Weights of a small transformer language model.
Training: a variant of SOAP for these matrices, 231M tokens, 7047 steps.
Each number is 128 + 24 x the weight over its row's rms, rounded and kept within 0 to 255. Layers, rows and columns count from 0. The size above them is the row's rms in percent of the matrix's.

# layer 6 attention key, 192x256, rms 0.0998, rows 10-20, columns 0-63
size [ 86 104 112 105  99  98 101  93  98  93 104]
[[ 75 126  97  94 195 130 130 123  99 104 130 154  95 125 120 131 110 128 172 138 112 104 127 101 125 123 142 120 122 142 118 179 164 164 132 101 115 132 159 157 139 141 144 110  81 136 139 119 136 124  76 120 151 133 144 107 103 128 151 145 157 122 100 147]
 [143 137 152 123 155 138 115 109 126 138  96  92 118 150 105 119 125 127 115 141 124 109 117 118 122 155 169 113 115 122  88 138 127 132 142 154 150 117 104 124 131 111 102 159 148 115 143 142 181 113 109 128 123 120 104 153 134 190 122 142  90 156 121 151]
 [143  93  82 159 133 132 140 168 137 132 183 129 127  74 145 149 121 146 106 118 133 126 122 118 134  72 119 134 126 149 139 150 101 136 152  54 136 124 143 143 163  75 134 117 134 147 122 118 111 196 141 133 111 144  96 117 131 122 144 121 133  96 104 134]
 [128 151 119 116 147 128 110 167 128 112 111 148 115 148 127 173 164 123 121 130 119 152 139 112 176 140 117 119 148 124 118 122 148 108 112 181 139 118 114 100 121  95 132 152 135 111 155 151 139  91 137 139 144 159 148  92 132 181 113  88  92 175 121 194]
 [184 145 145 113  79 148 163 111 107  94 159 140 121 122 122 159 160 100 124 115 111 160  79 129 160 128  92 170 110 114 132 184 128 142 186 134 128 128 140 153 107 130 113 120 125 145 135 127 121 129 100 162 131 107 146 142 130 139 116 170 123 166 133 110]
 [153 133 125 162 172 155 105 157 183 142 161 119 147 110  72 118 123 101 112 104 156 102 111 134 126  97 106 176 141  96 150 134 124 137 164 173  86  89 169 109 146 133 128 127 108 118 140  98 119 137 106  91 142 150 130 129 118  72 136 118 165 100 161 125]
 [168 123 127 150 103 124 151 107  88 144 168  93 105 142 116 126 169 133 128 109 129 123 132 103 124 168  68 127 114 100 118 112 136 102 124 100 148  98 129 151 120 100 119 124 118 141 114 143 113 142 130 143  92 143 112 104 111 129 110 140 142 113 137 109]
 [116 120 129 173 124 128 143  87 124 143 107 151 155 133 114 134 134 131 111 143 108 145 104  65 106 110 132 110 139 219  99  57 136 120 105 118 167 127 143 137 142 147 110 161 147 133 149 147 133 132 117 156 100 139 125 127 116 165 152 142 129 113  95  87]
 [ 91 154 133 138  83 123  63  69 131 135 113 108 113 117 156 134 124 120 125  74 156 155 116 150 129 110 125 119 144 144 102 176  91  98 114 104 116 143 122 100 118 108 133 117 126 130 128 120 149 148 172 172 181 159  99 121 131 104 116  97 141 121  97  90]
 [132 121 133 114 140 118 104 147 116 156 107 115 163 116 174 138 126  97 136 169 120  85  78 133 142 146  94 111 129 155 127 105  95 121 104 122 115 128 107 165 161 161 139 108 139 119 160 125 105 100 158 146  95 170 125 122 175 164 131 135 144 149 118 130]
 [ 81 153 106  90  84 119 169  94 109  92 129 146  95 129 151  77 145 149 135 123 118 115 132 115 127 175 112 116 122 135 124 139 147 157 111 103 154  87 154 121 124 126 126 108 161 136 113  88  97 139 136 159 155 168 139 119 145 104 144 124 176 126 123  83]]
# layer 6 attention query, 192x256, rms 0.098, rows 11-20, columns 0-63
size [ 86  93 105  98  99 110  99  99  97 104]
[[111 122 124 159 127 124 167 104 163 145 117 118 112 130 116  92 145 157 100 127 136 143 121 123 145 166 149 155 134 144 116 111 115  92 128 123 115  89 142 130 161 103 105 132 135 115 172  99 146 121 140  95 130 148  98 134 167 159 135 132 125 151 113 147]
 [ 90 131 111  86 149 156 125 177 188 109 133 135 127 112 114 109 140 154  82 140 100  93  83 125 118 109 147 185 135 149 129 127  88 128 167  88 129 131 148 169 138 110 112 153  93 169 113 140 117 141 121 105 138 138 118 135 118 157 124 114 136 101  93 132]
 [147 149 154 148 176 145  98 158 131 128 126 135 128 129 107 101 132 120 110 118 117 141  68 158 165 136  96 134 159 149  65  84 161 127 108 140 164 174 149 123 109 106 119 127 119 111 120  85 128 117 136 111  93 154 141 106 128 159 146 105  97 117 136 139]
 [113 146 131 151  90 153 179 137 142 141  98 129 128 116  89 129 122 113 162  95 156  93 151 136 126 118 119 110 131 109 165 155 121 120 111 110 128 108 135 127 143  73 169 129 161 134 152 153 122 155 147 139 148 125 151  93 124 132 151 137 185 120 140 117]
 [159 143  91 133 133 137 100 147 139 167 136 107 181  99  57 140 104 143 114 170 105 100 134 149  93 143 116 143 127 133 144 160 155  99 128 154  99 152 124 120 146 125 186 141 114 139 158 151  83 104 102  98 145 108 156 166 143  99 130 145 147  93 129  98]
 [114 151 120 147  98 120 110 159 118 104 113 141  98 145 139 169 148 110 147 121 189 132 123 103  84 125  97 131 115 127 187 170 154 135 133 125 150 122 119 146 171 139 125 131 132 115 109 112 132 120 146 134 142  92 173 123  93  85 113 158 137 113 122 114]
 [145  96 151 167 169 150  92 113 105 139 136 157 133 132 114 126 141 140  74  78 133 110 140 124 138 111 112 120 152 125 135 104 144 124 165 139 145 106 113 112 142 111  80 128 133 138 112 110 111 129  87 135 152 113 119 115 126 136 129 125 112 131 107 147]
 [113 128 163  89  99 167 107 131 186 130 135 136 133 143  77 151 137 121 111 131  76 108 123 165 145 124 145 135 147 171  90 167 108 139 167 140 131 106 124 123  89 157 126 162 172 128 120 109 123 146 121 139 197 194 122 101 102 120 149 130 103 114 125 160]
 [127 145 138 137 105 106 149 122 107 162 133 128 126 134 145 110 133 127 113 138 155  89 119 125 149 153 126 130 136 140 114  90  90 149 146  94 138 138 118 122 136 134  93 123  99 133 113 116  87 100 124  97 134 158 178 109 112 115 133 141 112 127 137 100]
 [124 147 129  96 113 137 111 134 135 118 130  98 127 131 161 140 107 154 141 116 173 118 116 139 102 123 121 103 125 112 110 124 139 150 145 117 175  75 143 136 129 143 149 118 115 131 141 154 101 149 145 182 148 166 174  93 127 130 172 123 103 101  90 142]]